config = dict(
    n_layer=9,
    positions='learned',
    tie_embeddings=True,
    lr=0.00701,
    weight_decay=0.043,
    train_tokens=511700000,
    dataset='wikipedia_en',
)
Each number is 128 + 32 x the weight over the matrix's rms, rounded and kept within 0 to 255. Layers, rows and columns count from 0. Numbers have three digits each.

# layer 5 MLP up, 4096x512, rms 0.171, rows 2387-2495, columns 256-383
094135141093120104149127152174159144117157188102056170107067132101125124109155109132124136060154084116091160141092120134094158144132147121139124091096127104098106086147117138116165108140123096131131229073147154109131119160167132117083107148115163163108117145141157087098093145110117127132092171095110110086127135084140108154115187195120170142158109175186149091122126146156164086107099
130123111192214106117115110122089136129097128084098181102146114113130136142137148104147100143124163173160133125075098089142175121148110063122168134144138125133113131178147109112125133149176108173073150187108102178152175167127122146135169108177182186120085148114147162141117142120176106124142160132100109117099154105152178129143137125158120156087114101083074119077093102119143144163121
142090066136144130122149091104131072080145111110129146075113050105113118198113133096091135112108101126141135081184119151134162139166066148177122077143129104155109182154174112165091120164146121087124127122117117145121106131103162134162149087069115159121148130181135135122126122080141103144118195071115080141124130120048142114115133157056105201055097123114148130213102154087154113148100
133098088159149088092108123109122135110105178133180096178199134095156149118130087114089171117138145076122125176121090086137139242140080091106121161102146147100109166146102096138108204179167169148132083150121114087179155189150092174133133075168166148105131140108189099088191088178127173125084138148131181065198104113096205124104111113119135160102123094137144063138137166165140128085098
186206086167153149148122042181182121102083138116128168140088113101143199121095126123114172122164052116142103134121101156123140158144069111152150106089156113140133125195050161141115144124148163108071143124101152195172070138161143128148045085138089152160142133174163152208131113162067144096097131100081156190131098144131166164176122161133148038183122131154179107068133114109108129151128
127120056182152159078170156126109132140123160163129055153165067046178110161128140115110107134133079180183123113111120162109136079140174167098116174155108092101180141118130139127113149072171169171130142147160155110149132032095125156181142152127177078097100149133151096141122156105127143118142115147143125093114106122148063132099152131090117145113164109134134094120093138156106149163074
201123109151108112090139086175117121171135105167147071158066087076120132128099152187139101139124135151053142182131144168157121124088182097147187192156087074135096116154123091217166116182138082130157093086121074166132076155109115152105191145202079067139131106106156137068131152108132131114102137111137102126108202127122134139122111108112158135181113103160163119118174107082118152155161
136111124067158139129172136175178114175091144125138147176181084133084178179119137136136160122090169162110214172105161170112106140107141156162131129151147141045103132058121111174068186180164129112127122134124126161119104155205100157127119104125197171134113167119144085140142140137158068140168142137154102159140164126128078097100151178125102133148118135168158147121175098074110172113152
132136157107117124107113157136108116131166101153085150142126068107099107166088122153125165172129130142115125139145114119164148117167162178150121137087139163095103164064168167124193123076134161168170180110120136077145143180149131131166126183121094087168180138120147130115105081071170109103110165142190141108141139131127177113163163128107172186112074162151111115160168148120114121146141
198138158143100090120130107113127165184175204098085124152116095090089087094107104132117195075119085093143142143091148108118131115171144129147194057167121134167140104101103076230193149104117157155147141124106166141146162132129083126142116142154159136162093136149118136078091144088119139080120089178132108140133107117110155156169124074112127106129150120158123206107113109161180203144148
119118113120180080148109166144072155129150115124169166189127143139079162106071162151121173164148146090135114122118128073114114112141122175112130129109062158090161133147128132101124097087152123126133181136095147151154086148107118047159143063149161171193117092114125089194115123149133120182099120142193142137149130150087116083119082172150192192158136142104074156126088099163154129112158
130144135164126124160108127139174115088113131100180137118137161101113086198129156113130136133117100112140126057144091128136117142084149135147142110144137140113138120136118087221124113085082114201106159141151116108125131150103150133109115086163120141179095106196101116024144161109109203144091159078119086134110167158134144176115081185124128144115118152111154140121147185154105158127146
161121121108079122129174153131190127102124078218117134126137083163145088150176143159159143134050146111134084123136078145113154074180103131130132101144196066099109130158126172094063151121084115143104151105139133124101187162165138045154112166156168143118165117136109075116110119109112083133150136149151097131139067141092181135171110163084156146147100147187114083135139082137116138165178
186074092141192105113173204186109166127131192156167149148198069065145115147171166178061167135160132082106086155156174086115138132146069126118160118133203113153169120108132151122172079104132119204123148110153112225141154153109147117155122076122163172082106043153117088166157097159175176090156178149156140129108210153171136134114078149145221141162117191188136107172139189159130035116123
117172177120105127151165076157062130128129128146185108146142151105115130142177109154129127149119140129132078146111147104058147140169170144119139117159069116132084115125144119113163163105096174131132146116080128064146199104116141129103109116094148113136136166120129150151138148112068087119075077093116172173074084150081183118131159077139123131108102157136086160095161108090143080127160
134117129128096118093150098167095139133094141132137174168107100123183103106089138106156132159138105105116147093134125172122135108128097096132135141157137105151092197131093111116093103125057126095158129153134110096143161176181160134137163144135157139073124099212145153108065148120149111136132145099147177096102122104098136139089097177127168074090098118136132099092066150137125155109122
080141118110085130103130088196179161076155117131173114152110103154138118090070123146157087094131176135151149136160108195111128079070164112109067133145162178112138233109097141136112123118066134069101155084094064147138121124173154111110111024135151165162152103118120197099189144078159142140130155096121132082153189116075134108140091115138105188082115103070122133137175139132160067130092
145122093183155129097081170170122160107117103138152128167140117102171156189133129100097147168124131068117116160141122086140126062069168139115140104077148108092173112131086194138124145130142111097139140168126153135148141145141088093168127174192125094116162114138110139093168139142072149138104164164113166183194160128124168169138069133109103129148065158130096159184086152122075104147113
168118163097146152104073199093092103094164132095128156116151131127109187119103177120172041155160115158170191173128153116108053117064085121117157159163203122123135190084115183193110051189156147130100153128124149146156135178146107098144113147137113131146117137129129149085132198129160126091154137181137175111132112096150130099168133212120074138114154190146139135128120149119142088153161
128132090095109113110105073112128125150135116146173093147144094129129158090198162140144108103140117137157113129148156144124142116089203128082109105111140102132161105137119102138073112207118143112097093124157088131172116146078136119103160069174187174107087101123116151090137089116086133127067133108157156124109086176106108158142106081135157109163128138129117099146171142107132070123106
148135154124104165106159099117112074162123129106135106122113193181147094105098114115135148098169114113164162128117098168109150084079126123108138180172128107131124112077112153123134138146133208150068126160162116162136076106147097090137101115190108111118141135114095083148125158140196125125134190152132139123163147111143159110082135148181112101102207155158090083092140123170136094126088
190100146074108149199105117172116073087096183122143151130143117097186062114112117112113083144114101169101125150123131140119149121116113140125152099119135107114077146001080148083056113152102129159132159126171125200142122095131107115118178139140156082149085106162081126119140149132084127125135171141069128134156109178070152120120093163067182130138103148140166121153119149090164124130188
150109137130170136101107160136110125182080104142106050036129131126127144093090112175139093221102161146127077113164113134078144118154073168088081129079155116106149135103103077138189072152133114062139165184108096099101080144100123086113106112120116140150169115159107097172197144049167130145145098091124071098139140194171086115134183138175090139108157116095145124120157134077139148205083
058162070117181143094124137164145091169122164136118122062127204093105108086090139108168122089148177126118109095134146095130109155109183125111123202154103106129181136143148050118075080131145080062094136108152156127112180176091202102136173124148125114114045164080095102146107115115159177111147099116175110120088113154168080094110113090167144169116173140144112112122101161086149177123111
208158144092105115120139101092137118105127193166150147151080092163110207058164126082123070169069077117098143147097160111101172123121074146165074120142097146140132100132104113150091192163122173139179113111117102074134138112123121124147157123152078123152112098104161110122077099089170107136086127091122116179164128110160139139155117130158088159118107137141168149147095102173183142138147
157129102135145126103090127163131126170138156161136184202160123133078111136137149142098114109107122127091158164153116149125126109139096119124190148117137143110127153119062057159113130130113144120111105133115216131096123067184136061155098130133056165133120126124133154047160139173167179113162121165135134137104061130138144116113084120125126135089137194134125159157153132113135094173163
164145158179168154147116117131106142098151150123134126149031083080131122126128127138095120125140139131155118106119140091072191101132147112122110145108124046138121202096125108166110130095108139117166056130140121140140080115116097102163109156115111161142179109122150070073145137172170147152117069168129083135125080139092142177135132120164109089120168197166138111181156171158078095141186
129143133124110155151158144154135149096140170116151145123208097110144142115107089111133125113123111118136131098157080170105119115105155151147159162124105088114113085106143087147079128167118106104108123098126186121178057146098094059168119088146117138116120106116116126150153098107126167096117097141136106149181075128167143107210089127133092126091113083115068134113069146133097105100094
162106109141169133043140156128168121097119152094153107153130160150154128106136145099142095128139106162134125108080117137118169083135093144129147112135162145105096163090155154156102174110167140112051193086085109101141088076158142088073163090112137149103161145121126116140107131107157145136176136104154120135143122160177103063103137168149112151076091158135158137095116178113172111189136
109165121118128129109145115146085128142094134181161130097154141118154133101114147107109102123183083138124072132094114151102119134167096080118163098117139133115136122134092130079103130148134137156075075160153134135167075155142143148132178112126098138119110101062124187122129190122165141116085147137140124176131168154156137140164147140114055105087075154170140120095080124121181159121110
120122100145137145163150132195059111159070118064109117111114122153170130147120153118130167148159138110157117161117122112087143108125137118146057128086160048151157107131107120115125162129118161129141119164168113184168106098138106161125113142141140113122069123138103045126158062178153098165073155151163192158193135102106090095154078168150182074184113127147120110146129145119123153137154
142078134126088136103129144173123126140135082174123138135130131120106111118105139149124097089171061134207139069141117151121192126082162178083145114165215117166034158140157136109110171142158137151046135172134093111188144062090126159118182088099140179113110111123156048140147103145095159146177129113100145163157149214141154115223133102079148136092071168085129129151084101125107135126092
088102111106126110091113070133092116116097137136137085104152103138115116144095161134137112108131122105132096042096093144087126156198141153167075147130169172180160142104133142168166127164081130097084084097125118120125127136114157138140181062108089131101219143116102148156138090164179065100143175108095121108158141144128115170122088171114061080082180192144122118154147128161099123125040
114169115127117123114095125123127105122064090101097104119145122152197113154102143104117109120155116044083092103098177133119120148175139113104117068156153135151184169161139120098144131139184089128096135177141103147152171155065103113130114136131124148168145206118078156176128125109095153147120117121132187115077138116082106207113172133079104117058129117124116162108118149152096129093138
156107143166120177061126141146089124161119172138154162101126102125131130127100118093134156165077197125052142139181116113172066115132168107149101135115135122082108104126156124089193136167132168083146110103122157152140128142124103143093127137239145112147105121133108162142119078121122178143149126152130090101138098133140144112113123138123147106115076152148152113121158144153116105137204
095142078140162188149134098130174118123109109179140154151120105137087122105138106138161179166104055108120085075166132101109154150150116165114140117109105114125112135146093146131148149166095150118157079146133153137071146115125093151126137081164121098116134164140101144121115160079083158104145142126106127119148088085089121175133174162089124114156103089131170121137093149193165109112149
143181150111137139175157123132098085125127072152149135148143164145080134141140091154180154103119144025125130152084206099089058137164079179180082112144097136164097154136193138151118156125171110129106122093081116120110132138115074138129166111090127091162099150118153128122141078164142207188142145168140104121185155099131147126167120183138129136149148105142073107122146157146151082128124
172162154086100141144140156116116101078187119067074127120074100095071153135134138128145061098170062132076120162138074143137118156140151100186134120128095072179099168146124195168096096124191135090120120113123092148106151120111097124103245147140102171174080132122148094153101156166113100131065094171143174148169123118141110137196162116113156130110121205169121189140144068069221128151112
128183130160098177096106129136103156184131095153126136087076122114112139127124084111105125154068152152128122170115095091121092122110079153097098084063104135182052112086052108112115139107060151172094140128152148095182169131112154144052144116093060134129154203140110149151105162094096158108072228131154133095077064121107136089139122136098168151189094049138115084111134113108094201174090
129055128158111173101157119078146185153148114117133118095156107130068090062080075103119099127069146207085109159159127146174135125169143089080133050106128126103078127170106125170116171130117108142113155127126139077189116075137162132134129101131141106111129107109160108058173111092143086157138124117094134079113112142102117068116124168151129126146128054133137188077099145124122120098154
176155105156125141148076102157122147166139089126087179114146134070082132155181109131193170128091149177113172100103173078084169128063069170170128092156134119175134117087093115133060167137119202130191082099093115121118157176107109163123145122129141112092165140111180135151145111164125121112114190127144147186037123144140152164119177144141122161131101133099055109173161118124142112123121
126121108191153139096131146151130169125098106109104109211137100100146135116109178133128122158087144122147134155124105112141111141124150128144118102108149160119120140098125127121171153154162153166104113172132121124123164151083149155140175107111094146121141170149161165112094174074107056141166134095140116128110115137083099098121113129086121123117097134157134155097067102119111151053167
186093142136124112102134108140115040113154144107111177121158142140139157143153112115147184087136163156101113102134148137130129077148137168153134153119172107105133132185123146107102089154149112121117115192076081120132118128076136117129140094114136149165131103180115141150144169159102096134123151052114124135145113226163110133098129137125103056140119141108091138128089142092090123102123
091136092160173182135115090136215154180168089088110125108108100126146143178150146114112113111141092127084120192164195106101151100091158161184150166063180130111072152141146159115112120136138144098118146117188176107154075089193136115157110140215123131164150113118189094107167133133163133110120103102140146116122098117115142130105134129089105168110130181116083173135027199103144130100173
151157140143128130055106165138122130101173190113056097134102117122128084145123181156114117055102129156115119122038139127108186130143085143190152116115154123159136133130131138102104194128164114153080116087077119070133183095123187098104107128150155107118112107117105136070180109157078129127165163160181157110142139073098102127169119144115162138078109155134070108160191119127123181137083
178150185187139096102149127108142147108096126114064115128117137157092151216107158076137128148136161099029123152096184099131145150114078118038124083139146135108179140095120128092088120148125137104054134120135130160170141150138119070117140119114126155138129182124146159042092111119158129114197114135147153080171098138152113118108166120202157135121129153146126106137106142113188105124128
140162118177116092136146173088131092083123150155154144148115095126152122172107156143164114129138183163122063124074092139126181129086149151102132130149117100164075118156140107132038110188107129144110081137068078083124130116087178093174122074127106179127177116143129124100114081133129113144068115109127140132075115156130161118146111110054160112158119150150124110138095192101124125154121
112169111191158109188122126043139091164058107109137152109105111130139101158058152111175190148109111114096206178119085124127121073121181200187186138145158081108205097071105129109102119144205115175155134120132156160128093157117142141064131155126146105112095099151112080161096134099044099134158144166141163093112139081145159123158135108138114198149144126138173105125210140098078109122088
070108123118085122098185160148187115110187213098066173108096168056115078089119027078096119106108158053115177152106185178096158026130158140119209137139094078175122104172112078120156135121174139117138155074120099157143123075158132102132188125172076179192151138110146094199140139143105156096111087130120129098135169179124057189122094178184095255120205189195160186082163170024137132110120
149141105153125142108173112119139148187110093122173127137133162168101129083174116110122118157132098135090065193127120169107167070151150088078142115045141136166087072119124118130157103080145078143159112123113165169169132188149120130120149193232132182122168160086124158132170089163079143099162128197148131203117116074195145111102083124137102175123123138098112183125098073149117132110120
175126173162192153087131130154035083183151145158184101101124166155166126137117126148082104154125113162158080157154204093121198088129086166163163163100200136132119167137089120110121092126148098147150143114141097133172126161125129076093135119120132085138135085086142156094155128117133123150132158157184144118141132083136155092115120108118160131143136124101119096127143170109107126123109
115139125170133074134166122079128116195124179145153079184165134178099190123120169040140083188067106081129110053143123123147119097100116089126127147115126131144171135148178051093137079085171142109141126129076159159161072114077123172067161066108193052175115185158164047144140139143125147106129108130143156124163182156083124157118133099160083083140162148106114099166111097140139189150061
104136082063126065109135121135097175084136081130097146135143055141160132120101158061152152073102148123136065153146117187142156122144102165158103154128111161108138172147110120120080087124127177113186120115109140091098099132123092130135112089110157104127134156086148119136129183121184080140126115150154133145127078099166136061103087148128153140115163061164063129168106065141129179131196
161134140120144165100144111133149149106113184139126092105136148114126225113126089144142128157159097120121137089083123141131096076146094122113083049137158157139177126167163078140085177120080143102118187150083162114070111135142166074082133102120108181080156112182104092114145118092086100156115126122163108154020154181160131109094144102105147143120159154166107126103117200186104171124119
140128081079103126113132070150158195136088124101118147052096118091107165062151085111133105086147109122122132104109112131104176097123139154126110130171124153212151079102145070098124116101141097109123161107085190092097121095156156140073099103158169173144117092183139065128109153094159210080148136154079172173134117186164072136097141116107146123094125204110199092178127111175087153131153
092142089132154132150140113147079157077114132176107131162140127156147127134120120128151134106070110111195115124148133138187150173110099119162164153119183110124170115141037124119164147136163135074123125150109147056105146137106127124134197130124119148108181093153088114136144146082112053124117056105152085151140093141135161098135131088109152131156133128132117146164114132143129160181132
169166185091124103145172120081112161181114122122109052080163128100146138150135177120111141091093161093131138166144149069140133119131150128131172121103152158095064124120178134084108115138092152181120128138106131188085138098153119125092101129152131184106125153146106216128082121117089153188152084122134067107120118125110124099115097121166085100179087102133139138189093135128135129098091
188128124146137221048153120088106164147099089176144170113094133131143130142097128089162068147184052192115062165127142116089170138149120161095165194135101083118127170111169094090105255076189162103143057164062113073188130156118149126131164148067165135109107126174124144138086068153079161100122142110091111188075109124066197082184138125085101198122114200180109149150149153164129126148151
054099161075114096167164172119106144136158062090110139126188055083136145129141178146128139135135113162098145175192153121139082087105156098142109156126110190133060121128168098136090102133161156145094149126137072158129081097221108108133106087081159126140169152121103171157150132144100124119177142146108154078142121145128119099117123137218072172136197128120087111149166155103110116155138
151127143144138131179089107142131201138117145074172188145135155211101111128146143165098170106101131066095105091083137151092133110070184155161196080114069107122146133085158121174181158187119148177099163135154152110199126123070175106157150114119178141130154162180089152069142104154127091117131149146115109112060149118096132149150138146185163116082122130174149149178134173088123096103098
119066140134151128105167100132174111141178174144146184075139157074123104085118135145167148127145134107126108182137148140111087132157163106166189126170122106122156131067139180110157071097128110100126106150091119155140140119180099131103141154129070197099128080142157152116101195174111114100145153103135140139170091168117113114114177159122103146110106131071119117161156123090169154087118
107167176173185144105100126137127100161132083143114106202175197163100079132130104107154189147106161128141090143107117095063107105119153122120140164113086153085091093153188069107051119115116163089175131167228115198123139121096145112105104139177142088118140124125145072130130109130053173135161114137133171153137120099103125103162089102097105150090080095096189128128142138134153078094127
152135123134116133157119149125117154146169124104146111114110123102155147184107151213062110172118151146154184113126128146115108167133115116123104114170079120186118113068148133118156127177096114148118062152149146164127119175087130144165069127169156163084080138185129152166140086125116107091156108102147112139186136133113050122140129164166086061131108159110155126134105133152135093192153
150182141115137061168140124137069085186195091137095109166111166136175110096118169134142183121135098142107099114158143152097112144100168044160143112146072122123107159156090167111103134109164128185120138116137144143129096166105158110171161104154136147070074125130103158142135149135135088101169167153091058171155115079063215099043073117148176168162146113105116108098070156172114102151090
105181068117111174158130109180168155093158169103199124146134112187169098118097111083092093155151089163138072113118153154146169115162166134127129140111153123164132116123131127129098131145205103127192118182081144073125159156193100071062172122102147069130158197162169116174127153068135119086116156177154147130085166152071131117148162108074167135082115140111157133131105193147134084069179
132082117107140131120123144190118105125115078125123111156136132164125165067114112100163174162133086131122081099117128138164142138136126146077078114167122169152188160127137117105104140138138142150097100133134124079150153164147100140141114096159190207181192070103138126175185130078131157108125171171190065167155104055084138134127140098147163114113106123148113141188085153123111090133120
059133143155093150104159172125144097061100120163077125127145129160124112153118035117168139127156092150124168107069197081110134088198122178064112096145147114184130118164121078113156159174158194115158174173141133177105104116143159083160134099133075123165110160138125083084094159163151114094151149152134106121093119088111179119171119127204121122197107097134109124131127200104160133113142
083118154125066108156112109175137131144123101115100114140093160133118155113110140158211160173128159119149100129156139156142120102069144108148150101087140079147100146125157129146099146086165128097128070162152116161137108078171192058105112152106132117116170139116172177117097135132130164160146083164147113074126134189146146112136113095141097120094108148102119107111091151155187143165149
133121188128108130086147128135116088120141095065128112161095107045105088089082149152173118138192140111149112144125172090147066175086128146134185171143140125079117123090137059103141168122100139132182139152136147121159064121119144174161063150128140145182107114170088156135101168123127157073142141087106110169132104131129149134141066118126125107177102122111115110113122094115095086088083
078136152092093184124164160141130141159106178169144125128142135062122137095149134118081117111076146152158107140122096203112108140113171158186107117116106110122144063151089107155125137136153113133119133176107175119147164076120158085104115131183162083143142100132168118112107093115113135136128149121113131058115115175130137120091158142099140127154165160085140146105131118103085138131079
150102148165135131126136165181108119137140109130136068123115162157126182103175067112074138099114054101138062124164147105140160119172144146151128105137078163117102114118094121081146121137105105103143095102157117171193079136131178091092099096115115101120141134159163152166159132136174122156072192132149099090130136079120126115113162148139088179192110103098134045107082115117159140148119
143099144119129145119174164094092145096096118083132098140124091092193075079143136092147157147149140114134108145129136142111138129103137137077099131110140152125140131083150124132143036137109203105139159174136103099136087101096143107101185145134151113130057166178150147135114086099107172141134133166101078148144107117108151100134174148150086121044163119151106121160082093211100115101148
111195143098064128132047162142149158148121096113127120174109178120139122165134157120086133119207112109144136110095111136107119172120130138107211087141205187087141202123094117073103058099107123131110139186199060123149113092086125149155058138159184122088000099122081174149134120058134152093198123124135140078172124147133181100164139128150111168117089106116089099082112117081104139089114
117081123137137096140118116202152137167177142173158113128096119139112111157172100140125154114085122137107098120112129150155149112111106066167151121163070113129094179146182129135109182085097089116113168101101145098125075139160062141088152103131102138166105161173104127129138103146081177181109137127127128145146172107108118148119156209135116159147096123076136149123107092117117134152074
140151148161157164159118121176130096129127121044122182142092117100138092118115159138144078087135122124131124168109147180092128071129084138148141150033154047145123122102116104106089190066157136139186136104116140112140143036114162074085083146113096161138188151139125124151127167084087147156156131093131087161106187058090082074120118150104126158176171134110116129128026105178120099198119
152126113122175125107152060127141140108157101088130217084160143140177065172053107069101118174063160145161090148148116114106092138115119161103100137165120123154143195113109168118108078073144114141117079100120112173139172146143139134110095141159111131123119100148110127171184147120106150165143094126158176195122103105118133149115131112098110100122096100100153101142133094141131142172144
131133146154146076139147162116098096139157172124086095118122086154113119174140143145134076126134168126078131132187033096107117019126094113167154104125106094133132069091118193180137152129117149115146116125145165119103170179197180133156172184117134165109118096098073137068144126058166096106134133169179119120155118123103105132167139095133110081127118131174140073158125083136146108123130
079147127141117127153147123106143121124222150118107143131111143078123178129052157159149131089149143130102136132152127114085127139118152077077127174060154151155109102095113083139155148180175178129155084134097117116151173159103170151204105190158133176139118133152109111162172091156152124188084172135113144146152095157112085178118147117150115155076108153116084140145147137122137141126147
183169139173193096134164215106139135078138116125158093147188102171135146118176129171147101078116130144049172140161142123098133119189165124224151121102143165135086121079096117141141141163076152128116178135126092133146129187175174107132106175134144053145125140160103127140112172081138175102143104174144221097140080175146139172094138167149152140140093112161087135105142138118108156141086
131142145163108175104095152116076135106155136094138147120157143121105148089197159203128144162101143160135114119157215167129148103100112073146154078088148122110135183125137106150105203166113167110130118144116155121113188176107125155126178121126136139141058095162089134140128152139113081159171141079102141172111128104061118126125074122150122043111143138150139127132089130132123129143090
137098151109133114114135132120131130131089143160073137136163147148148152104124112114112166088136081134166130103179144138135147175125087137110121107103145083156189113103055114216108063126102131071147155141075174107076175114130115155096113101118103136107085134119129107146112169155161133125116134148156114158139113125148159152129123179125113146119110150116098140173219098141102137115151
091143139131102112139125073086108092142091116105082127124113134110152137119136117095116165136131133197087087132098129148083111125175159099031110084117135162153165126111116149162130133137086115149228098132103133113132151137147141171104106106109097138135139162168136123114168134125109151130195145127108120088095124156112166084114154125149154081123100156179154047145186153128144121140150
159110096173129090177147171190121132104122102119152132140098159146120130160069099084158115194135091180146121076117149113132114092127116104147162100097112122164182142117126098080119098189129132151198091136184122116185094138132139127123186111113132156167100146140129124040093118117111176151135205153141166124164119096136133134101071151157119114112169144118093135191119124090150120141141
121186125144064126153113119215111107128104107079133084136137151033128129135106111098136158117133155154154172150125157125088108144158140125126137105092149112109080145085144043071131154139114132150124145123127105100197151204120152163047120167061088145108115151154108128147148126123086091122120118122122135140128142085073155117098121144091176110120091155116146141078152153088107098148147
165094075145086125155080155166126167136149095149149107144074087134091108164106117086126128131125091135177110148137159130082112184143123110142134168176125130108114154078128141152159133132155119153091097146133108181081092068077130161144139081144153161173099091192130180071137168156130121092152199135126066147108108140071180134121170165145174156096103105087101131148137158155086146117150
157134099106151120053165143118099117137124108113159123135132112144180107147135224135130114086126149100146145082131177140151063094082125096203123133118096156125134152098109103087138166136135099121075118116124124134147100154092130151121081084158110110155156144088142079141178176126131076072089119114121076086176103121129124096168096120121069108104119151108158107114123156128102149126147
151138136120150127124155122143135141113125138073163134166128122149105114120143197081127155117120102143114164160082166105094118124142161118143111158179140116131137135107124110082155147130122111143147103127152129183133094151130101182104079154109128161132061141135112103171188110146135107137147077117168167053131198149110126095101141079127089088101148143094181149187134122156140016147123
089103185113087097141158132141140112072093126065030087168190118141140151104148134111060144108096080106151085141161170149087186140121185097126097078077139151129104101134139149149064207113101117143136103163152148078062156105110092144162090145109120083127122086153174120157117161125122121131167108105082098110093150170171138098119130069104137114095081088081097109162103113113150093105040
152076126143129086130139102136111086151075208145121159151083182117154117117134103118102136113155126191076042165128171156139122083162132120163077114114124141102194119080074082160144144110152107088095148133138056093142149137170171153115113095117114128129143073121141108094168149169117174097117178183089128143114119094090160146132114149154147101126137111176040123083121099098144098149158
147131149102117136117170094159150166087090169132155139142118104154079135149168119180113114160139127121120116150175143111154098124098151163159159102134123124129193122053152135099109146069126122156164112116078080154106127117151156169130071150137192155120127121159114112141159131114090109066156104149110116161169111130108098135139116150164142169108135170107141125123104156102085154113125
160065153194166140152154097142106124100111101138146138094092062114098167120125166070113151107099106115123139125112150139158102148101103170147139107119119093108109119118104124159144127135127154089213124143143128125129100136087145089133119127131146131102098109176135173163136069054128136081117152083128157099098160157165113148109125099195089091127151147137108163153133108099189135121169
139109132186152152167125128104124147072128113107125143147145150142135099117121094140149106111118149133127105133103128173060113126135168072188146098147133127147110107127110111142147116159136120102116117104113133128130152154109148116113077176116141131141146098120186098139128133084122105121134046133197109146099113057071126166120154159163120123112118160106119121111130122118153138100134
160044114151225126108140124138137102110112146111131098154121134166163155108105187140130150142120191085119201132147148104111117206132134110127111088158117135067135185158163100161083120108130137134141105115215097137114163147109150089184101144134078128119152123124152164113147072090085111143201157133100113093161123124156146087137106105133097111156105140078101061144177095135154113129156
113129131149145100090139126158088117179107130093111148151138084146127146114047128122166098131120094140114102122125153146154139050107122143094155136096101100126088119100108099133093126120077135105166105152165095124084122121121133086156112144155113142140183117182122144126133092107100146130178122111109155124137154131128148106125130095135134121100122073165151141137114138119172134162077
164153147164092121115136096114144063151137060083151126170108117152158128146094166114167073137131096149095088107107144183160107129146113093145134170144137153127177129066105113077143181103153116158104115102085099119106156076120089111091140070152148093100108181108123117086138138106136162119119175117102110102159084155143128187102100115140102161130087112069191109150147127104151081043120
169090129099136061090111114152143125110170145049139086115134116141105132164137140157140129123154150147099150135163120070169144154129137151189076141148157120135124155115106103190121169084165146145150098115142209133151148131159136150041102115176109075110130154151142113123119185132135182151133181141138155146145112124110085132125148142137148142170175152147118134112141117084163140141062
149145113137157135157131136111066165083172141085159131155162130087122110073147108167123119076115163149141132069193121159137135132145124181175119167073145081140133152113169111082136164181125142152082141105062144158118153106123139138126137115121152118124146129151144116141124138046143076142119120096112138194087133101133145114109130127129122108167147168101130142118158108085120140139081
143136121161140095134094182150130180064102160089113115123128192125179119169119066044165064153070139198142108135119104097070140077155105156147119115059084086096121124112114122135126225152144101127113073099059174154153159089075123147104192069173170147147127114106116133109172156161100140119035142133136139181130116109150107166045105129122117138125133160090079081122150114108098152167166
138195141155085182163109130105135161106137094129104093082115108079144124090091094149096091094120110162125116131136118133179105118139092126130124152125130161074105097113075150143163145160161155127118126115071127136119088104094113135122138084158065132086094130161121100128146065114127152154130118116127101119156084126074106137110153128107170175119118116138166129162112133187135122137184
116151126123084129149158177168098154152124100140130107066107138123132134098147138104142166133123112109121123144166123163116134196179154120168109100089141076126138072128126122185154098163129171113083095106068150132142130158173143101076137135127155159144114125144102144121181100077194156095134131155110109139142120142221163154096202162100169147114125124149108131138166151094092124142123
161112170041107057164094119114074095109101073079125131155087057124112140158137097139080107171157119100161138113187121131161145150104117071110124160132098189110109166150069096166100194168108131105116157125086125099094088152106123116102050117104111147085078119132102145091191123150182122120188067102064094146106163145171152127105144134125155116095155134119118127183155123150098134135121
120115098126102095158167135117128174150134075135093154107032099183105106125126147097152119110090045153119209087103121077126074071182159123129126082135135109124178136174096122140129054130171107149087133111216174088122154162150113087101091143110129186091126142137064178145153102150143172115124084176135175143132071137153178155117109168147125043139133100134132147141137127157108081106158
145133150155098088135122077173125118137128143159144122133123176154118109129057155138108093158116173113106113188164176123126102056078178149090113118098163154170154135163107116154132165134098147111108143091079134150155143149161121124122145140147171151125099147087109153119146132146149126135169178148105122175111135102134116127164198131098118115097138131145126151149165149119133127149138
168046122111107150064164053183161154124068115114142112097080141160129166094146116188145121059140083150141188126064075159119144144143092086171102115155140092140156116157111091110168129128166145168125106137156130114122150154191175110108176099138149140087038100162144113126123183102098072136154111108088158213126119149143105116106118120082162118117143080076118167128099095106096177187194
167135139154150080146226130114182117173134091094192080140173142124155118115082086068136154126112168182121140068136101153135064101068167137120167169158121152126089120088126148081100123093138134141180179068132118155174165101136109112110141129106136138110120128224082132145149102087094057132091147134119078109193138143117173078125131150035119231184107152157105126186135138113121153099148
188121096139132110124094065149179170145131087098098111143123095120123132166140131108092109071098136101096162120150135128132128169130109119124143135138094121081068143123176110098050120159149098138164116114122167111136107125081125110072131105173110109103115107063146119151100098094149090145119135120176093156116154110132109169145134125128115121140179113098118119141164143161134089156143
125185125120135152148167097190128131119137139115087124147097103139130094148144186100124179094089154066114074108136069141196151120105138103093122092170112136101151145092194093176108116137113147080102149166108101115194175139163107252113137146113107119088112092105105166118114155148147132096116096174116075188120121136112160179127114100072134092146126120116165113192114084163093162182158
092156140142112100129164178094178107076065148160174094060106144088152124136168148125081134134162158112128127127088193094071107202122143193126120137168139078114117146096129141125195106120124095076114187124142137119152179126164095142079136131109120153086118096130116135096036045114144160094129131082167102102108085144149164101119137072149111136146099075171117103148091106068077052104101
156166088120133125178144138112097130155137104077145133144144135116098051110162128038132132123129153087139147168094119142122075106076104126088084129105120131192073142093117124114111165105120167130134137119176114141142114129124127088061101119181107110178173118106086156145167153099153207092104101122141140162113108176151202118092074162141131110070107140114137189143182127097098094154104